Weights of a small GPT-style language model, trained from scratch on English Wikipedia: vocabulary 7921, 180M tokens.
Each number is 500 + 25 x the weight over its row's rms, rounded and kept within 0 to 999. Layers, rows and columns count from 0. Numbers have three digits each. The size before them is the row's rms in percent of the matrix's.

# o: layer 3 attention output (transposed), 256x224, rms 0.117, rows 121-127, columns 0-223
# v: layer 3 attention value, 256x224, rms 0.121, rows 122-127, columns 0-223
# q: layer 3 attention query, 256x224, rms 0.0976, rows 128-135, columns 0-223
# k: layer 3 attention key, 256x224, rms 0.102, rows 128-135, columns 0-223
o121 098:481484480470471497476514512506451505487533534518534484471514502559522491502535486509489464486498500444515506476533514501526524515477485492498482495522515463513531489511547476481514467492526507476527495458508515484512481502480461482419506526525507505507525528526489515494495436505479455511476502525524473497495524478526486532476503484499507487468504516470493457469539465502507515489487560501508550539513557503575524491499474500465467479476522478471495511506516525478529503496514477501531523505499469484486478514515482501478528567486504467462453525512493495491519482482480487529513469473539473517530539475458509480518484540456485493500503510466463507519506467546487512470483
v122 091:508469473494460483525512482540510461538506533487494484494504553550540460499520512488505482491505558499469452519431494514475512489469498494523477467469517504441508534495507544475501460501535486468500453499513498504510456504481497491485541475495449521507509523542481484503452519511512478505516483470506485511463481503497479554509470517512486491512443443505530514533522520489533481503524490488494519497494489502497509474537522506518515505513485506465547521520447491522493529484512497525502488523496519538503515487531527537493524515528493479534534503551486518503478545514502516515491513511489478519486518489539438472514453454523486521520540475537479495530541515493520490519489
o122 097:499493513540440463502503521487498519503465490444523528480456529483486529527485538504500481487507527498491502495506510488474521519500476447508490508521510510465531535508515499551512465510480478478510523484505535477498446501488477460502470527521504461535528492501451525475452537546539446521499459443482475501471512495529478479515510522501496505453462504456500524525496517528510485485496517503509479514495500493478503492475497522471491495514515501448483517507551511516484511586521501468510508508517529458535522526503506477490503467558514460570539521478490498507497520482489520513515447491507492491520512489471506496514514494527460503499508473494443496482507524473529462517502
v123 094:459487482522505490529530545483511471518477484454494537466479501484465514486478480514494490506508486497493492481461544496484587506550512493492481519497508531543504481497482517472488527499496507479548484478495563512499528533509446501553489497498488508497499471508497521509471511503527563509504507519486516494499525485538507531508558476494457462473484540516483502506460486493450474558508469556475507515548475500515500515513486424492453462490513533482488522484484497475483552491523497525505483489480499478498496521495505512504535527496486445538484488525557517499498511503484530485491513515495506505465505493473531476487482514493493485509528506494486526483492448454502506447497
o123 096:502450534517493496469480529471491444465500547523497509451483482486446469515513499517497505498494485495503484495491500511524509540478550508502515477486510534510488467502514484475502501477470520475513498481508517515482535541513517511519528477513496487486540450497492430498492496535460517480525487513439480482514542465504509476494477475459508481533495492486490476505520504524466511493528439506477471465533522508490513531501495493556514492517486502503499473487501479531505523525473532491486495515499515479504514535494490480522536503530537545507512440524521502490479536507497492533440507523472512438479534515482520448465474523508522476505484476453513509568440489518467481501486
v124 106:517483558496500533516544522509499499524519470528466496503470476481479506473511519497505474509472480484471528510501501511493521493522479438497539524492511510476454458514502468488535496496461475536527501511502486522493542557506475472527510515491524530467489522536473488510509500518539514510530480500490465488489469538534469495532514498491506531499511511516477466454504509476466520507506489485507504524493513493502510552514537486492496475485515485491530547505508501440524464446497467431489495450494476563541474499503478513538496459465480490465482539520504529487541535483507461520509533495502503478510457461503505483563492500466466475508508441488516491471514476491497467488473
o124 105:524527495441528546440478468537548484504513456504478494482511493516473458544522493500533495470453496490482483509454519502464510485549479504483521528533488539514527499496503513451504512488508508495533470516524506523527502503470488510506503439523484468530546465480498497489513493546477511502515503506501490515491515501479490466488553489477512425504501562551518531516496467526525518541500517486487481473504489489494513512476522477485508501499452494524516507479544521491476505456521491513519509483501479438509496475511534520478488528496487527501536500504523507503528536471495489446528497481511482466479481519486495499488478476505496488537511455468520501503498444423497477478491
v125 090:471513496503474447487490503461494495502532490504538525461477485486511436497521458497490485507527479535491489490489533517504559528539505450525530533491457454460510498490518478514549489496503476522492522507471495513465515517499477529534453506523491539509472494514475496449549482490457472482516508485484478481462471506487510523519484488500486515466540532510518485453531526536488482495521534518493520513526514504529521507472516515502509499520512520474496503493536484481496526528552476521495548491519461441504489499516524444519509498552466525525489557536524518468495494461523536484486532511537472470510487468475506530538503511544493471503456507501461511512508513512481500491481
o125 092:501498494481536509509483547496486476506480507477542512456484494478523511507477505491508507528537516482490543493491531476502517476474517458522531496511524509476498501546505507522510529479507488498496499500433492513509482507486486543518488509490511496496496462542506523482533476485510509492493455504454501537506503485450499511490497481471525485501539495514488477453566473484491438512473538493545454495502483538513511482476496485498549516508490519537456532502480474498532483489541469512496567537496536483465512461516456476507510505471482494487553482510495530459434500544487472484524494488469447445520468512516538523522522487509481520525481506522481509541471489536512480464497
v126 095:502465490508447486488510500543481522544475516471514488465505481495490440539522526538466493437468472495515533515509473495518531499502527492486446489520466499499506495489485486485439506501502519496461478503465502520537478440523485527541482508462505530493513504528501507495475516500517527493520534478503473527502470489496487477529533504509517464494465516519550488552484462516543515541480498541483485441500531491559493507492542493512436472489464481522532495522506490468500510475490518552515502472482478498566515493486511514525487510516493540482467524527485483481498494474485492512521524471460521518504494495486486505493521487510465563499503535543518475487498516513522497504534
o126 099:482499469520468514499483521526516476518515538494530497425506502518508477522539539519498506528478505491481550518503508493491488507528479479515493491518478490519518484505487478495497524523517462472492554480436491538435503483508513479492466486557533489495512523487455511456525492454450462504539497509548504514480517515482512501489489547510513488516486513479477513456489514512462504502514506498462512510489531489498524510466508502549463460520549534522505499523509487522493508513468530494514534523511493506491488535518555523478508497492472516521485520553501523458445511496475507500495498451478486526528487522499496451490495491555514511434521530527481498504484525461495452504450
v127 105:497513502487516501498502534561500525481477491477475534493500484504488510503469506475518532454533486465493493511473555507439519492507484520474507509488509530461546545502488460455447526498479534533492539522514492476507455528456482512506501474484541504479480472473488486484460456551546510448486502564502490483509518462481442529516551507497496517540500509535488476469478514482481501480527503513535474475462483474483491494484487499480481500482510510441510495525475503532529513508510471464484485530492511538502489491497467473509503516479487466516525514544488472500507520527487488476473525499499533511495484473508449493507502472504474512507468471511438453471498532460515512500484
o127 104:468441524483498509465502500552482504519469527535510537510537512492538515487518531506475488477481473508474451495529472507474495485512533486468484484516483501522540523501491440466488506480556514503471483551500501489496453485520467514530512510512499472511527513539476497524521529563476529486476452494504483519498502485513481505521514492511447493554463476521507498531518495494508546527497494477503509493510524458484480523495491479494506527467483475466474504536515513488487473518477518499513470519477514533465528513553477492495484528496520528476532491486525516514491505448487496496487562488492506525485473469470477475536480503543480478490482403533506509546479515533501492479491
q128 085:504519480519489511489543544483481465511518518501484482468548562490491486549531497532480530466531533494512495496468488522469515491452499520471509505499498509489488540494543473549522516525472534462438474464473503504525486499551520507512486440525479493459463494491488487482493494504483469495470484468514489489526518502499461491519462490491501490476501500501548512496531483477482451510481471517553451463519505481497507455497505496503515463465516481494470541512492486462489459511521505480458538500570515483475477542451466492468525475502476520517506477496545461493463505509537527518501519484484467466501535498488504485530488471472498476485492481504493492475506517525517472504534
k128 089:503517452467501455476479497465504527474462497471511480495529515504541507505449517539506549531508531526489534513481517519506489525478472522494461476473506489525515485533492483530472507523484533532494527512518509500538570448481516499510428493450529544528522517525476530477487492515525524494490475518525507498482475510543477478477531481502489501498526497521475513459516531528537496495474470487494525486466509540486517515538499459511522472535461453514466463515536507500511500480493520488500514492474467477499499528514565495510494447521524474521481519495544545513539461511558502505510471485513484502492475521524481489491490494525490510552506531537497486488522504532524473495504
q129 113:505487491481504490548526490514489465533497506524487522492513475566497499487460512483535503475531441503465498494485448470466531462496492517525457521518501552519476512525530476419514486518485451481522488477478489516531487491491485533498496519493505482491519506494497507518480516484492457508496474497518477522503489475457510570466536534504462501496441510473513506499505467483489477519532539478468501528505507493504510500487491538492496458492520514484512520501483473489488560482515518482531484463545492490490498503496516480473470531484455516514513514492507482474480489522496550484528517472541517516508517472488505506497457559525529498485531547493524485474539494503442436526481
k129 092:500497506537460518498530506493472481516515504490497513484493512490510561540522476529481522490523504509476473510491550471446515526485509519511495541487516463523510493486467523496466500461494477519533503473510531527478459467513494563438519499499516481489526481532484525482495511504497545478457519441504515551535459508531522493505488489505465512491511531490474546520491486481503491524509523488524504528505541515511522514488528537500520536490465459507527486507469512523510499471523529519472465548478448502471464471463496522505451477520533498533509567499489538486544556519497510467520459524502498466485469494495488519501485470485504454485457491486510468486489497533512526494511
q130 106:508503482513461469539505544485469497502487498512517464519504491533473481481470523488493506482500487488513449494478472485473545463470485494506497496546489533551503548528533472488503523538454446537529506503524484518538531492518489472483482525527494489490546487503501490542505554499496508491528470509535491507519516488484487492467563559515459484491467543415510525479511447525494526516523517446495498493531504520479508502481480519535488486503501488491541523469482498496500534503496515469478500505546507484501478502489513527482498502499491476496573501501471535511488463526522504496531491500504503484512508525501520513454533523537498519509521506532487453499575477496509496481474
k130 098:497488498533532522533519477539506530530477483516518468480480524490511520511506501484468466526465536490471490516485513457469503479490528525563480543494523467532490521491484529493462489471527531500515464517474489497492483475553539495493542521499508493511503512518481508502517504497451521464500525477495490513518486459519528509506456439491464507495486482547445523497508486476479527523507499470477511531489464536489492510534507508508548534459494499503501483469480521480510472511480514523496481466508451459508450485450482480472497489459474491462513561524504539513492513526502510475517508495509498523523496469513467498471450449483498492498485485422502457488529483529492508546509
q131 097:480457486483516496474544489495541506497467468445482496555453501461519492465482528482553499493492515483478468506532478509508532509497498458551488519504470486513509482496507527463489523516496473544513535518536500486475505490506485515526521502506521505503550473501522495511490509535516522490529477554502504446515537496502490514474515485482502476499527496495437483490479529506514510534499500446517466524529483523490485501532508502506518579518488506493529472534492499540490486477526492522489471485468485531537439476506513531519527517515530447450480510506484537480528510495547485462512497541466521488480499501501455495474551510499511480501498473491457525525498474520541531520533
k131 095:543492479545529517474482473478519447487469446488465527502500535499454494512440506519562493471501457509475474523533476531467459498449500515501474490516466489525471526512505497506502468514494524502512501521549498500525548510500555507491493507534519506498462493527509504518540525459496515480487535502505487519515451487510473499473505471498505471484479463493486473489492530512463511506510499508534500485475486488494509553501531520502540453501508489543494501523498486530526526519477499444490534520531525445540561458507519503509538519539498501526540512521505537528529537526505462507496529528508491506473513488458493485452489512472475474514510478485520505492534503527505491479479
q132 102:496506470463463484526504520518470468487479482536475501481534516541491507524459517466466512475536483509563496500512534500516547510487483468509491541501522556508510483495487441515520501518443456474481488508474503504554514521527484443471490487507519481519513458499503530482528554482493525496507467461528458512527475485481467525513487513528493499491479537479498510492524454493500506544464525497522440503511492515481494498472493523498491459495513495510485558466481475491500492509539521464524531490525481435458517513497498484452497575499480502516513508523499514515502498532487531508497519497506528487490497534485528489482538548528484549528526512521482512491517494495512519500472
k132 104:484486527487539542492523534492550533548537499535482492484510485530507534494512492497496474509492510488467460488483503483462486489502468488537504520468566528539515550466476488517495503507538492512508523495529461534498457508500466534478535520506480490500548494534509440503512500502501508443510516498501529490489518462539547462467504479487498534504498500516463506518506465473506498464565478498500555511485477536505499505527530520491473509469503510485526533494479541503516503507516498520493489528476492495523520505453484498457474496514501557509501527490448509492499490534489515485517495558490480517537478454534487502492447474511468481502480473455514483448466487488535504488503
q133 087:505460503466499501496486496486489543500531461487460463535475509517521489523506512483548512493509489480455474521508517498477546488476475519544511468510480495534485444525519484468515533511465460549515488494473524491532500496508505553503497508495542477523500544525513547501525511530521492530523476509526490501500522483493496494429531529519477506540494538473443530498506493511506485536528509503487520523490450508509508529479510489467475497558545521478526568504478467534501532469502480506513560478505478473465500541510510549492499539467514533510496501484518522483489517549492515441529473511534487513508518518508514490484505488473494445525514523489512484493488501518505525532499
k133 097:515465494478496502500485491533470457552465478504460485512491519507476462517482473502427468500495536550511491495547506492524543478527519496514492531485469486523506521537465536547516483524533482482497537514498533516526478485511484475517512546470491520484497469509497516511497527524497545508493489507551510521514529471499503488575447493548493522496514517520524554549480522495532538532521504485488482509537519504528473504535550515500490461461465445497541529496498513473482499497525489509476487501499475500516473493438487464492508500491500485488480520509508480523503486489468486519493469532473485509521486469456460466476463457499499502479462490509484481485543494524517489512522
q134 098:498448520525486479488510527532522538486518486541507522475525468495461485537495526475504486468500473516537480520477541479485516504512509461551494513475508506462471454460531498522510472496492492468504465493449505451565514489532446461500516472492512474554504465501474528490522497520514511539515527504504490484492463485502501471522469502494487518500516524477504511501490485507516547490484510498530478484491520508517467483467494500464524479478535473477511535499511491515480475525477472482493472556544502445535511522520495537514502517467483575513495463489501450539463476511515490533537483497463509494475537531514532487508539505471497496510478465517545484514505498487524541521479
k134 122:487543516473437539545490528492502480512512546509483501465479481522486513462499468531477498505529517483480457526520456508472478483494511499468476530497454475487511579526492483530496477521467458471501551526475523526478472516501460472510525486511542512503488509517519443484504480464532528509531510535516518545483502511484547478488519498527518520533527458487480478491499485498522505477528507543450495560490494518426507513480538532524482496475499511465452500459522529476487548502524506512467516489488502501471511515481488495498469524521482487475470492479485501485499535484513481486498501480525462449506546512493499478456484506487480488497492519483498486486501516548490489486505
q135 115:528488444497454504511491511475453505477528529512486456508454488512521513538498519480503501481534485483523485502514450496445504480472460491470491508503513544511483508507524478530508479534435468491482504500476506521533499479522531494478505538469534490498452497514491508442521535535534459507529479541489518517531482484488531524522474554526505532519478522458490529524512488482544508494491508468484521498533492527467468477487453505537482497504527533496540532492567493474492549520508495498502522541521491469476512525494512533471492484475523480523489487520521542485466523480451518490481519519534502496507510519526498488462503509487503489503533551505520554466529500493490501524497
k135 098:513528508468485529526552509538516511510513509543512513463511505532513476501505495499485495533492510477489471507478500489481501485522539506519481516499558547503513533478452504510480483488487469489507497522492525529494476453494489495521538515480496511500533446496460515474530516499462506486502485474497476455480483472482489500516482488529510511488492488490470485538498488448475504479484506553520528496499496525484511452494521489486523504477513492489455505524478540471476509498495551520477495512488520453512516538439475470479473501451501494511492577511435465496537494487479517504500510489483474461508504488478488515523505492489508465489471500429541496482489504547460565577508